Each number is 50 + 15 x the weight over the matrix's rms, rounded and kept within 0 to 99. Layers, rows and columns count from 0.

# layer 5 attention query, 64x96, rms 0.0914, rows 0-63, columns 0-95
38 31 60 65 19 79 39 31 38 43 81 44 45 50 88 76 33 40 41 50 85 40 58 35 51 70 55 21 51 43 55 59 26 41 44 38 60 15 48 29 45 37 82 36 65 53 54 81 66 43 47 42 48 71 54 69 44 54 73 47 24 39 46 31 59 54 48 62 64 26 56 64 69 44 45 69 81 30 53 55 63 53 67 38 48 56 58 64 39 33 46 60 29 46 26 22
44 53 46 28 77 40 66 42 55 44 34 39 66 34 39 48 60 54 51 33 41 52 53 49 36 37 49 62 65 48 52 44 61 72 77 67 47 69 47 55 56 51 20 57 21 76 44 27 50 72 32 44 58 40 50 14 62 38 53 39 62 60 52 63 60 57 47 51 28 58 50 53 56 71 60 39 34 65 51 37 25 55 35 54 46 72 52 36 50 60 40 47 68 48 48 72
63 42 75 65 35 60 62 48 35 43 67 55 19 68 76 33 51 47 34 42 76 40 32 55 74 48 59 34 30 47 40 54 42 26 16 36 59 41 49 34 43 55 76 50 57 41 49 58 66 42 86 51 42 36 60 53 66 67 34 38 43 31 37 50 60 44 48 58 66 46 68 48 47 50 59 65 60 46 38 56 60 51 48 47 59 38 49 57 39 30 66 77 25 43 35 38
56 40 33 44 70 60 64 71 68 58 33 62 60 47 53 47 58 80 46 65 49 27 70 48 40 29 43 62 44 52 46 40 37 71 66 44 53 44 66 60 54 43 41 58 40 48 35 29 54 55 29 55 59 60 45 42 47 38 65 45 55 62 61 48 25 44 44 78 67 43 36 46 78 54 35 31 34 52 59 43 44 53 62 43 51 65 48 26 59 40 36 31 77 66 60 51
39 54 54 39 54 46 65 56 54 34 31 17 63 39 55 42 68 55 47 52 40 65 71 35 11 40 57 48 59 61 65 31 51 79 69 55 49 45 68 51 57 52 25 63 38 55 47 40 41 45 35 49 54 62 42 37 52 28 66 59 56 61 54 57 40 51 61 59 75 46 66 64 56 53 50 35 47 64 67 66 38 57 31 49 33 62 61 57 42 59 44 38 58 33 47 54
32 41 49 37 13 42 51 67 31 28 50 65 87 26 64 87 52 32 74 88 45 73 59 42 36 28 48 47 55 49 77 54 33 57 52 60 50 64 17 58 57 53 51 34 49 59 46 48 38 62 61 44 35 34 41 55 53 40 22 27 82 24 70 75 53 39 66 68 61 47 40 35 41 35 51 50 63 57 45 61 71 48 32 59 45 75 51 69 64 70 49 23 59 26 49 19
71 70 32 29 88 57 49 36 49 68 49 62 29 64 36 29 74 68 33 43 70 45 17 58 63 73 53 63 44 32 26 54 42 29 47 46 43 56 81 52 36 42 42 60 48 61 47 33 63 50 34 80 45 25 44 60 46 53 70 70 42 47 56 48 45 54 53 36 41 54 53 40 48 83 28 57 27 47 54 30 21 69 49 23 65 47 44 43 38 46 49 70 46 70 59 58
57 61 84 51 84 52 37 44 83 34 60 47 19 74 33 29 30 49 35 47 62 27 37 46 78 79 49 42 39 50 23 51 71 21 30 45 51 26 69 42 55 38 60 19 66 67 53 45 50 38 64 39 55 80 73 74 52 57 68 70 00 68 09 53 66 57 40 25 28 59 51 38 16 80 32 71 48 47 44 34 63 43 75 40 38 30 47 49 53 24 71 59 34 70 50 52
44 61 61 24 53 45 67 33 48 23 51 25 77 43 66 55 55 48 39 63 50 68 63 55 18 64 72 52 62 57 53 55 34 61 68 28 58 57 42 43 69 37 50 59 67 56 54 44 46 59 40 40 52 23 45 41 65 34 51 46 77 60 75 99 55 43 73 56 55 68 37 37 17 48 36 28 73 73 62 78 33 44 28 49 43 57 51 64 63 53 22 30 43 18 52 37
89 54 39 53 73 29 43 61 75 68 57 40 10 63 46 31 24 52 35 49 80 47 50 41 70 58 99 78 23 51 20 40 56 29 42 56 34 71 61 26 49 42 53 46 59 27 40 61 78 32 34 55 69 49 74 51 57 60 40 68 31 48 49 35 37 25 47 22 21 56 70 80 61 53 29 60 64 43 64 48 30 27 85 54 72 44 36 30 38 43 42 62 34 38 24 56
48 55 44 43 56 33 29 47 73 47 54 69 15 61 54 32 45 65 68 60 64 43 10 64 72 73 70 45 37 48 43 60 69 21 27 82 40 49 56 25 64 44 74 51 77 52 35 43 70 35 50 68 52 32 59 49 41 71 52 39 23 27 36 60 65 55 46 42 22 47 57 31 36 68 35 83 76 52 57 38 63 31 56 27 51 40 42 45 58 62 45 71 35 50 45 24
36 45 39 30 49 61 61 43 58 31 57 49 92 17 29 42 64 02 51 73 32 82 86 60 49 26 42 40 60 66 42 36 13 79 76 35 55 41 36 57 27 55 28 44 36 48 71 43 30 56 39 42 42 60 43 34 60 23 45 73 72 41 79 59 60 70 56 64 72 46 38 57 69 11 84 21 57 54 82 75 38 29 24 62 45 64 61 53 76 59 58 30 70 37 68 39
49 54 48 25 44 57 33 54 33 47 28 39 69 56 21 55 82 56 34 58 63 72 29 40 59 48 24 77 38 72 34 56 79 55 39 61 39 80 21 52 45 41 37 44 50 52 53 64 67 60 40 55 55 47 53 81 39 55 53 44 27 61 37 69 21 34 52 52 32 58 39 55 68 46 26 61 76 48 53 47 38 83 60 41 42 50 36 42 22 50 74 40 72 67 61 44
60 58 32 30 53 57 62 55 70 57 61 17 49 57 33 48 48 33 44 52 53 26 42 62 43 34 50 07 57 21 53 28 69 41 00 58 59 55 80 49 63 59 82 62 61 52 38 34 54 37 42 39 47 53 56 72 53 55 50 32 38 38 32 70 72 40 83 60 32 69 40 46 81 71 53 64 41 57 41 49 32 66 86 58 52 55 37 21 41 48 72 78 45 63 41 41
52 42 51 85 21 56 32 27 34 64 85 58 72 57 48 84 46 47 50 23 56 61 36 37 56 75 45 63 44 37 58 64 31 33 49 73 54 34 20 48 37 53 45 54 51 63 44 47 51 27 35 61 60 31 52 55 28 35 79 47 42 61 41 58 59 43 63 20 68 50 76 39 35 29 49 39 39 73 45 55 63 38 66 40 31 66 10 64 52 51 78 79 48 41 41 35
63 50 79 62 67 61 31 72 49 48 27 38 45 22 54 65 67 39 63 56 61 47 69 51 66 58 74 50 39 55 50 66 63 27 42 55 53 29 30 39 49 63 49 49 61 45 56 68 47 53 62 60 29 75 45 16 41 50 26 56 12 77 38 53 62 51 49 36 33 48 38 40 44 39 67 35 75 36 48 44 45 54 49 10 76 21 27 35 49 48 44 59 17 49 37 78
57 30 59 63 31 58 60 27 48 61 54 20 43 37 68 54 63 48 43 36 41 43 49 68 52 63 45 49 57 71 50 63 66 86 40 41 73 32 36 52 69 60 62 61 44 26 40 65 76 39 71 46 53 80 33 43 47 27 71 66 51 45 29 41 35 49 37 35 47 41 12 59 38 60 58 55 45 42 43 51 46 46 42 45 57 73 76 24 63 32 54 86 61 65 17 45
54 60 71 53 59 41 30 44 70 13 51 39 75 51 48 74 60 38 41 58 43 57 70 75 34 44 37 40 57 63 54 44 37 80 23 57 51 61 19 61 49 85 31 64 59 76 43 49 40 60 66 57 42 75 48 30 19 47 35 55 76 47 63 74 61 44 48 37 56 60 46 52 66 38 43 33 29 26 61 31 41 48 41 44 61 28 55 58 42 35 49 56 97 31 36 27
77 62 25 55 69 23 47 49 72 57 48 26 44 46 53 64 50 64 29 33 58 31 37 28 65 45 41 54 27 31 52 52 28 50 40 75 32 73 40 49 43 40 57 57 55 53 53 56 65 32 58 60 57 57 48 95 56 72 32 42 53 53 71 36 84 70 70 17 68 50 35 48 35 61 21 69 47 38 32 37 65 38 41 43 53 32 31 60 37 32 51 62 38 70 48 77
67 67 38 51 65 43 49 36 34 40 45 38 40 59 51 42 68 61 66 38 56 78 37 51 71 34 38 92 54 31 50 53 48 30 52 37 49 49 75 70 76 49 63 34 35 37 62 43 53 57 29 59 58 36 68 24 29 60 36 39 51 41 55 65 39 26 42 45 58 63 54 72 35 48 34 71 42 41 31 68 33 52 46 38 57 54 62 37 62 29 42 35 50 49 27 60
60 46 60 32 39 35 54 57 51 44 71 80 51 57 75 36 48 49 63 52 49 40 48 67 45 71 68 65 47 24 34 60 44 55 51 26 53 70 24 66 63 53 53 59 44 67 35 46 27 48 58 51 29 19 40 39 34 48 50 44 38 76 35 23 44 49 51 35 53 75 76 58 60 66 44 49 56 35 69 44 75 52 69 63 43 63 66 50 16 65 41 52 35 45 42 45
63 42 60 56 43 58 36 32 24 34 55 40 47 48 60 49 57 40 24 35 60 44 19 69 44 31 56 76 10 34 22 58 36 51 36 30 44 74 58 54 67 39 69 71 96 42 88 51 60 51 47 55 45 67 63 64 31 16 58 45 61 31 39 60 61 30 68 61 63 47 31 52 58 55 69 45 76 28 69 32 42 78 54 65 73 43 65 75 48 44 28 36 42 46 61 71
50 66 35 66 46 41 70 20 31 45 64 42 48 56 58 21 24 44 48 49 56 50 63 71 49 80 56 53 51 48 62 68 61 31 26 54 23 57 62 37 31 53 55 55 51 61 34 45 69 41 53 56 62 30 78 90 44 49 40 57 46 27 51 28 38 45 64 35 30 58 69 67 28 46 15 50 42 29 54 42 52 76 60 28 87 46 49 43 25 55 55 63 27 53 47 59
50 58 49 34 60 44 53 58 63 68 62 81 43 47 76 67 46 32 54 70 38 36 43 66 47 54 55 49 49 52 51 38 39 67 43 75 08 35 65 32 22 53 55 52 51 38 33 48 42 56 59 42 41 04 32 29 83 24 32 64 35 47 56 46 61 81 41 38 56 66 57 35 63 61 51 60 70 64 51 52 39 51 37 50 57 71 31 40 49 21 55 41 59 76 33 39
40 40 44 82 44 25 55 33 56 42 50 50 35 63 57 61 39 13 35 66 52 66 90 76 52 41 30 56 60 78 71 38 63 46 56 69 53 51 48 58 42 31 55 49 78 43 48 49 55 55 54 14 48 27 40 66 48 37 37 29 27 73 68 46 61 74 56 38 34 71 68 56 55 55 57 24 38 60 42 54 35 40 50 31 44 01 75 42 45 64 50 76 55 54 47 69
69 48 53 50 50 62 50 28 81 09 50 53 88 63 46 34 65 52 68 65 62 58 59 54 69 37 28 75 49 54 67 47 44 57 51 64 35 50 76 35 24 52 61 68 34 62 40 32 99 56 50 31 63 60 24 49 49 39 57 29 65 48 32 38 45 60 53 40 54 33 59 37 57 28 43 46 47 27 48 31 22 63 60 38 33 52 60 63 40 43 40 49 50 35 62 53
55 38 44 54 54 57 82 66 38 66 48 45 65 54 62 26 72 58 27 35 46 09 50 57 58 49 43 59 53 36 58 78 46 49 73 55 69 69 37 44 42 51 55 55 66 31 60 78 50 66 48 41 74 50 37 30 38 84 51 23 65 23 57 74 35 30 38 74 58 61 38 47 50 21 45 42 26 44 51 52 50 48 26 42 39 24 38 72 28 45 90 35 78 52 48 44
42 48 57 61 64 42 42 48 74 36 52 36 58 64 42 64 41 57 52 66 55 61 51 46 37 52 62 58 49 39 52 57 41 48 32 40 53 28 39 82 41 41 66 42 67 45 43 57 86 50 61 24 60 52 43 60 55 59 17 69 54 33 34 46 46 17 21 41 47 01 41 45 63 49 44 60 62 50 69 35 54 49 46 28 73 26 57 43 53 70 75 48 69 75 50 46
71 71 51 39 49 42 65 73 35 48 67 66 59 15 50 47 21 48 47 76 54 83 52 67 22 31 49 50 51 49 44 52 22 37 51 52 70 42 45 43 53 52 46 48 47 67 38 40 64 57 17 74 31 37 34 51 47 50 59 21 63 53 19 41 52 41 52 73 62 77 22 38 51 69 57 51 38 52 61 65 31 36 38 33 37 57 47 47 65 24 48 43 63 40 53 79
78 85 56 25 41 77 26 75 68 62 47 63 54 50 44 60 60 41 50 58 35 45 22 74 35 49 42 44 45 64 55 68 55 32 72 50 46 61 37 63 53 25 62 47 30 38 53 32 70 13 41 57 65 14 64 69 44 42 69 58 65 61 89 41 49 56 18 38 50 22 37 49 42 38 73 51 70 43 45 54 65 42 40 39 74 21 50 43 64 44 44 40 32 37 57 36
74 70 44 45 36 74 59 62 41 43 42 24 37 33 52 80 49 58 34 31 65 25 31 37 44 45 42 76 34 50 27 68 42 33 41 30 48 77 40 31 28 45 59 23 70 50 51 49 67 63 57 56 39 98 42 56 67 52 72 66 26 65 50 38 58 48 60 52 10 38 70 70 70 88 37 64 32 43 43 66 38 57 56 33 38 52 35 47 57 78 46 50 63 18 40 25
54 71 78 57 41 42 74 59 45 85 34 58 19 74 42 67 42 31 47 42 67 56 44 37 64 68 63 45 64 57 67 53 49 21 15 23 34 51 37 52 59 42 54 51 56 64 33 58 38 53 79 35 50 36 16 45 51 77 59 50 51 68 32 27 39 57 56 37 59 46 46 19 51 58 51 72 27 58 32 48 27 49 58 64 82 40 32 48 50 38 34 42 35 32 64 70
42 44 57 72 46 47 52 64 21 37 40 79 35 37 60 43 60 40 43 52 25 47 41 32 57 58 58 38 37 45 51 45 62 44 65 52 46 62 31 50 57 53 47 39 67 52 36 61 37 53 44 64 54 74 49 54 10 48 76 61 63 46 61 46 48 75 34 48 24 53 41 47 73 54 58 39 41 37 22 52 72 45 39 40 63 61 47 60 66 48 46 60 46 59 49 58
39 43 54 60 75 61 59 39 36 55 50 57 49 38 42 43 49 42 41 42 34 43 53 50 74 51 47 39 57 53 50 55 67 51 64 54 57 74 51 52 54 42 45 26 68 58 46 44 41 45 47 57 48 56 66 78 44 46 64 48 39 46 39 41 40 63 34 55 44 59 56 39 79 59 37 44 48 49 31 52 60 42 62 57 40 34 57 58 57 59 56 61 41 55 58 48
41 46 60 66 59 45 40 60 52 44 45 42 46 67 41 48 75 43 30 57 37 57 26 54 61 54 49 70 34 48 66 60 73 44 63 59 45 60 52 52 70 62 39 77 31 38 44 52 52 62 39 53 31 43 58 46 79 42 35 46 55 62 36 44 38 42 62 41 56 35 57 63 26 47 56 52 44 51 34 47 50 72 59 51 65 45 52 50 25 54 39 46 54 43 50 32
57 54 55 58 64 83 44 62 61 43 33 51 34 55 48 46 53 38 34 44 61 45 44 52 55 68 68 68 39 46 48 46 37 37 42 45 53 61 43 40 37 63 60 57 55 48 38 38 72 53 46 48 60 53 36 46 56 45 40 52 76 47 44 35 47 53 41 37 70 38 52 55 35 38 59 39 45 62 54 45 48 61 57 61 51 61 63 50 41 48 50 52 51 61 57 41
75 74 82 45 17 58 42 57 54 44 50 44 51 50 56 52 43 39 52 54 42 57 50 29 47 61 51 53 56 57 38 39 48 49 51 56 60 72 34 38 43 69 55 34 52 75 47 45 61 60 47 76 39 45 55 31 31 52 42 64 83 41 90 60 56 66 39 35 65 41 62 33 58 15 48 34 54 54 58 63 53 37 36 45 24 57 42 51 29 47 41 46 53 20 56 57
46 52 51 33 49 55 33 43 60 49 47 44 58 51 39 51 40 68 44 42 61 31 59 61 24 56 79 18 63 60 54 57 17 46 44 58 70 75 27 60 64 36 58 47 54 79 67 65 59 53 45 64 58 57 41 59 30 54 55 57 60 31 58 45 53 45 40 50 57 32 55 43 55 51 36 57 43 46 66 41 36 45 43 48 38 51 52 39 50 44 62 43 50 52 26 59
66 44 54 30 22 48 29 61 62 51 57 42 66 63 46 54 36 60 63 42 56 65 60 30 31 44 52 43 61 56 41 61 63 38 31 63 63 16 64 60 42 45 38 46 31 60 65 47 48 39 66 35 35 25 45 61 65 58 35 62 52 64 61 51 77 42 87 50 59 24 52 50 54 58 59 49 65 71 58 54 58 43 31 72 48 47 58 44 54 32 42 25 51 32 53 52
52 56 37 12 60 43 47 43 59 39 49 45 50 60 42 85 54 46 59 57 58 52 55 43 41 57 51 28 66 56 60 53 51 61 28 58 63 43 55 55 68 57 50 68 43 49 50 68 55 51 41 27 44 55 56 64 54 61 37 55 66 38 58 33 55 32 41 52 74 31 49 62 20 43 35 72 54 52 63 45 55 51 38 60 34 47 42 44 61 64 63 36 48 65 39 45
30 41 61 59 24 73 61 25 45 63 82 39 51 32 67 53 42 31 51 48 66 58 61 40 56 43 60 54 13 50 31 65 40 52 75 39 50 52 44 55 05 58 52 53 48 32 58 41 56 63 56 43 52 70 54 33 57 43 66 51 34 38 75 22 62 53 62 63 47 28 51 58 78 28 77 35 65 39 69 38 58 17 55 39 74 33 62 38 67 52 43 50 33 37 61 62
48 42 49 28 38 47 51 18 61 39 56 44 47 41 18 80 53 47 92 46 51 66 37 44 38 41 54 49 65 42 59 46 78 55 55 39 65 45 56 41 52 74 43 53 38 45 26 45 47 78 62 42 53 43 54 51 72 49 29 68 64 62 60 32 47 30 44 55 47 38 67 56 36 44 63 41 24 53 68 38 52 53 51 60 33 38 56 64 63 57 66 47 35 29 48 55
55 65 42 33 24 24 34 46 48 47 63 60 63 40 34 61 25 73 53 48 65 74 60 62 63 41 55 61 59 54 61 49 45 66 42 66 51 54 54 32 63 58 58 46 29 44 55 62 52 41 33 52 32 19 45 56 64 71 61 47 48 34 46 41 45 39 54 11 47 24 56 53 30 35 39 66 46 58 69 58 48 58 33 58 55 63 41 48 39 37 80 43 61 42 46 53
64 79 44 61 78 40 56 56 46 43 40 61 47 61 57 40 51 57 27 44 61 38 31 63 63 58 64 71 46 41 39 57 66 33 36 54 40 59 43 52 57 24 55 51 37 32 57 28 77 22 32 60 72 53 48 66 53 68 50 28 36 46 46 54 43 41 40 58 35 80 42 32 35 59 37 54 49 42 26 46 44 78 58 42 60 32 39 43 40 48 63 50 64 62 46 58
23 45 29 62 52 27 72 46 56 81 62 47 41 56 41 45 40 50 51 33 54 15 52 55 58 54 52 68 69 28 39 49 21 29 49 37 35 63 25 78 32 34 66 25 64 48 51 49 48 47 45 87 50 82 92 79 41 55 41 26 42 21 68 56 54 53 55 62 17 76 29 66 74 46 54 63 68 41 42 32 56 34 76 33 49 32 53 32 56 72 43 38 22 74 60 74
74 54 66 13 37 62 52 55 63 50 60 56 72 45 27 77 45 59 51 57 69 38 42 51 50 89 59 41 51 69 53 54 67 59 26 60 62 34 41 55 57 10 60 68 49 75 61 30 37 50 43 48 38 15 42 39 44 60 49 67 27 29 27 63 42 31 47 76 53 58 24 47 28 64 58 43 22 49 71 56 49 48 43 42 49 47 63 71 32 64 66 19 39 73 55 51
79 58 44 42 52 19 37 44 64 51 73 70 59 55 32 42 49 50 45 38 71 50 74 72 40 47 49 68 50 54 50 40 51 28 32 05 47 55 46 65 61 77 16 65 49 32 65 70 55 50 32 44 47 47 54 29 51 50 54 46 33 59 61 67 57 40 58 23 39 43 70 58 41 63 58 50 63 37 53 60 33 44 42 46 65 40 46 40 41 60 52 47 46 40 47 55
37 47 28 24 45 45 57 22 37 61 95 53 46 35 58 76 59 26 71 48 52 66 37 63 34 64 74 64 34 24 74 64 43 43 68 51 77 58 58 54 56 21 40 62 53 29 47 67 60 39 49 69 33 37 50 43 70 51 53 29 32 39 37 50 50 43 99 73 41 54 34 31 39 50 37 46 88 62 51 60 39 43 48 50 88 72 52 37 70 68 40 54 64 37 40 39
34 67 48 51 53 67 55 66 65 38 61 60 34 61 44 14 59 57 83 65 24 39 40 69 46 50 45 37 39 50 39 71 40 49 67 43 25 62 42 76 32 41 46 65 37 75 46 37 54 42 64 34 45 40 65 57 48 65 71 56 70 41 45 31 93 68 41 54 21 41 18 41 77 63 33 53 45 45 38 49 42 43 67 45 49 61 48 44 52 55 34 66 71 51 56 35
66 54 52 75 19 37 86 63 39 51 25 27 63 57 57 67 65 72 38 45 67 49 26 75 31 23 47 61 29 57 48 40 59 40 43 41 51 80 71 43 70 65 58 85 86 34 40 40 60 74 39 50 56 36 65 68 56 50 43 70 71 42 41 54 55 24 17 25 72 46 55 69 33 57 63 27 50 49 58 47 33 59 45 73 44 43 37 36 34 54 45 53 56 25 48 28
52 64 55 40 37 37 59 55 69 59 66 38 55 45 58 58 73 61 38 40 27 40 37 59 47 71 59 76 51 60 51 80 64 65 42 61 64 70 52 44 53 53 49 40 79 52 31 18 53 37 75 75 43 35 25 39 28 60 51 41 39 38 39 61 42 53 54 30 31 93 59 50 35 46 47 53 63 44 62 50 18 37 51 67 51 62 35 72 18 28 19 60 31 58 44 78
48 44 62 65 52 25 74 80 74 58 26 56 52 31 43 59 48 40 61 30 47 38 40 45 18 61 14 58 71 64 47 43 79 53 47 44 66 32 75 29 31 66 53 42 60 40 59 40 48 67 71 39 51 58 59 36 63 56 45 42 43 53 65 70 57 54 53 47 46 62 82 38 57 59 73 39 57 43 30 66 56 44 51 58 49 29 53 44 42 54 35 65 42 47 62 57
92 62 40 55 70 65 58 82 36 65 70 37 42 26 35 54 81 48 32 34 46 56 34 43 69 51 71 66 44 60 45 57 64 53 45 71 23 40 42 69 59 69 59 12 51 49 47 46 42 20 42 43 69 47 49 42 64 49 41 29 13 39 61 52 45 92 44 53 26 39 42 65 53 72 29 43 54 79 45 37 71 50 32 52 63 22 37 31 49 63 75 28 35 41 22 69
43 36 69 50 23 59 72 51 43 51 59 26 62 31 67 56 34 44 41 60 56 38 21 42 50 52 57 45 16 30 50 56 22 59 48 40 60 49 39 53 36 33 51 50 48 16 34 36 69 58 70 39 69 65 54 28 59 48 46 65 52 67 63 79 47 57 66 55 44 56 53 41 81 62 69 53 47 32 40 65 61 30 42 34 66 64 65 28 99 62 52 57 63 34 63 44
45 50 39 33 55 25 26 78 55 54 48 50 56 57 52 47 46 69 56 65 32 58 70 32 58 43 50 48 44 22 30 27 31 39 47 76 58 70 35 46 45 70 43 41 27 62 62 53 74 57 35 55 63 22 32 64 48 38 54 42 89 67 73 51 47 49 92 40 54 49 15 54 74 38 64 43 38 53 82 58 51 67 39 58 35 28 43 50 22 52 64 52 60 43 13 58
79 66 31 30 37 41 60 44 47 46 36 38 79 53 36 47 77 73 63 44 42 36 22 46 56 66 27 48 78 47 61 62 38 63 33 50 60 44 31 46 40 37 63 65 47 83 42 35 65 48 47 73 45 55 59 67 60 39 26 50 44 53 80 60 56 34 30 60 55 22 77 96 51 64 51 50 33 35 63 49 63 51 44 70 52 42 30 28 32 61 87 25 42 23 32 60
78 49 46 53 54 67 75 72 40 10 68 68 72 83 52 39 68 66 32 59 63 20 75 58 40 67 61 65 37 45 82 55 52 22 34 48 64 40 31 45 69 23 46 60 99 50 36 38 32 67 21 56 56 73 27 45 22 49 59 52 54 50 22 69 29 38 34 49 65 25 44 30 81 08 53 44 40 70 60 50 55 76 27 35 62 32 34 39 53 45 93 33 33 48 43 60
39 78 51 53 45 63 54 67 48 36 77 78 45 47 43 31 50 34 45 27 33 45 41 24 49 38 43 27 64 58 32 49 69 42 62 48 41 53 74 49 55 42 42 41 59 63 55 55 71 47 42 49 65 26 33 37 68 53 46 62 32 38 33 36 69 39 47 27 42 41 54 27 51 23 45 81 58 58 66 66 83 26 48 52 52 55 60 73 54 58 29 48 51 29 60 66
41 52 23 39 57 55 42 68 40 43 41 69 55 39 49 19 31 49 54 55 61 59 38 87 66 09 52 63 49 58 50 34 32 61 51 65 64 75 52 42 85 55 54 64 48 59 56 46 49 66 60 69 47 46 34 66 67 44 34 52 80 35 49 61 34 39 43 17 46 45 58 50 48 46 24 47 39 52 53 64 53 46 39 36 53 78 58 44 40 30 39 51 89 61 49 40
57 46 58 62 50 42 49 46 36 58 66 43 56 39 36 49 46 26 61 49 21 45 57 54 74 50 32 44 64 25 38 37 61 71 38 59 87 42 35 56 46 60 55 25 60 37 55 74 21 42 60 49 38 39 50 45 54 65 22 34 62 39 51 51 67 53 57 51 63 52 50 64 42 42 62 73 39 29 49 93 57 56 58 40 17 51 70 47 55 32 62 72 50 58 53 51
39 48 44 47 38 34 60 41 75 44 59 20 45 77 38 41 67 56 63 51 68 52 46 28 74 52 24 20 45 35 24 34 60 54 35 57 58 34 41 46 57 70 68 53 36 66 55 73 58 27 43 38 29 53 62 49 40 64 53 52 27 81 64 29 72 99 59 12 57 37 57 69 40 80 55 45 59 60 49 37 57 47 41 54 50 26 56 53 65 54 66 62 41 43 61 33
48 53 46 44 57 55 47 37 53 43 85 68 64 42 32 60 65 69 27 25 60 36 48 38 56 60 47 55 64 14 64 76 60 57 56 54 99 44 20 67 57 53 54 28 19 57 45 30 27 19 37 72 90 34 61 42 60 55 65 31 45 46 59 34 45 73 55 45 22 44 54 49 50 64 58 65 54 23 52 20 42 64 33 62 30 28 60 65 60 44 79 52 35 59 38 64
64 56 36 51 44 63 46 65 35 43 55 72 41 46 79 44 33 33 28 55 64 77 62 66 52 26 58 43 72 54 78 43 15 76 61 67 47 65 25 38 41 38 44 42 44 18 32 57 47 69 45 55 42 34 68 29 42 72 20 47 69 57 35 76 63 61 50 58 62 68 55 43 32 18 50 46 54 35 34 72 48 50 44 48 56 69 35 45 32 89 53 35 38 60 72 31
41 56 35 24 46 52 52 34 66 51 34 40 80 38 47 49 65 80 34 58 32 60 38 48 21 54 49 58 35 40 29 53 51 73 65 65 62 59 40 57 54 58 39 84 50 67 53 35 10 78 26 58 49 46 71 37 59 43 57 51 52 85 56 49 24 39 61 63 61 56 42 45 59 62 48 51 52 37 39 55 35 71 48 49 33 59 69 57 68 36 07 47 77 36 67 32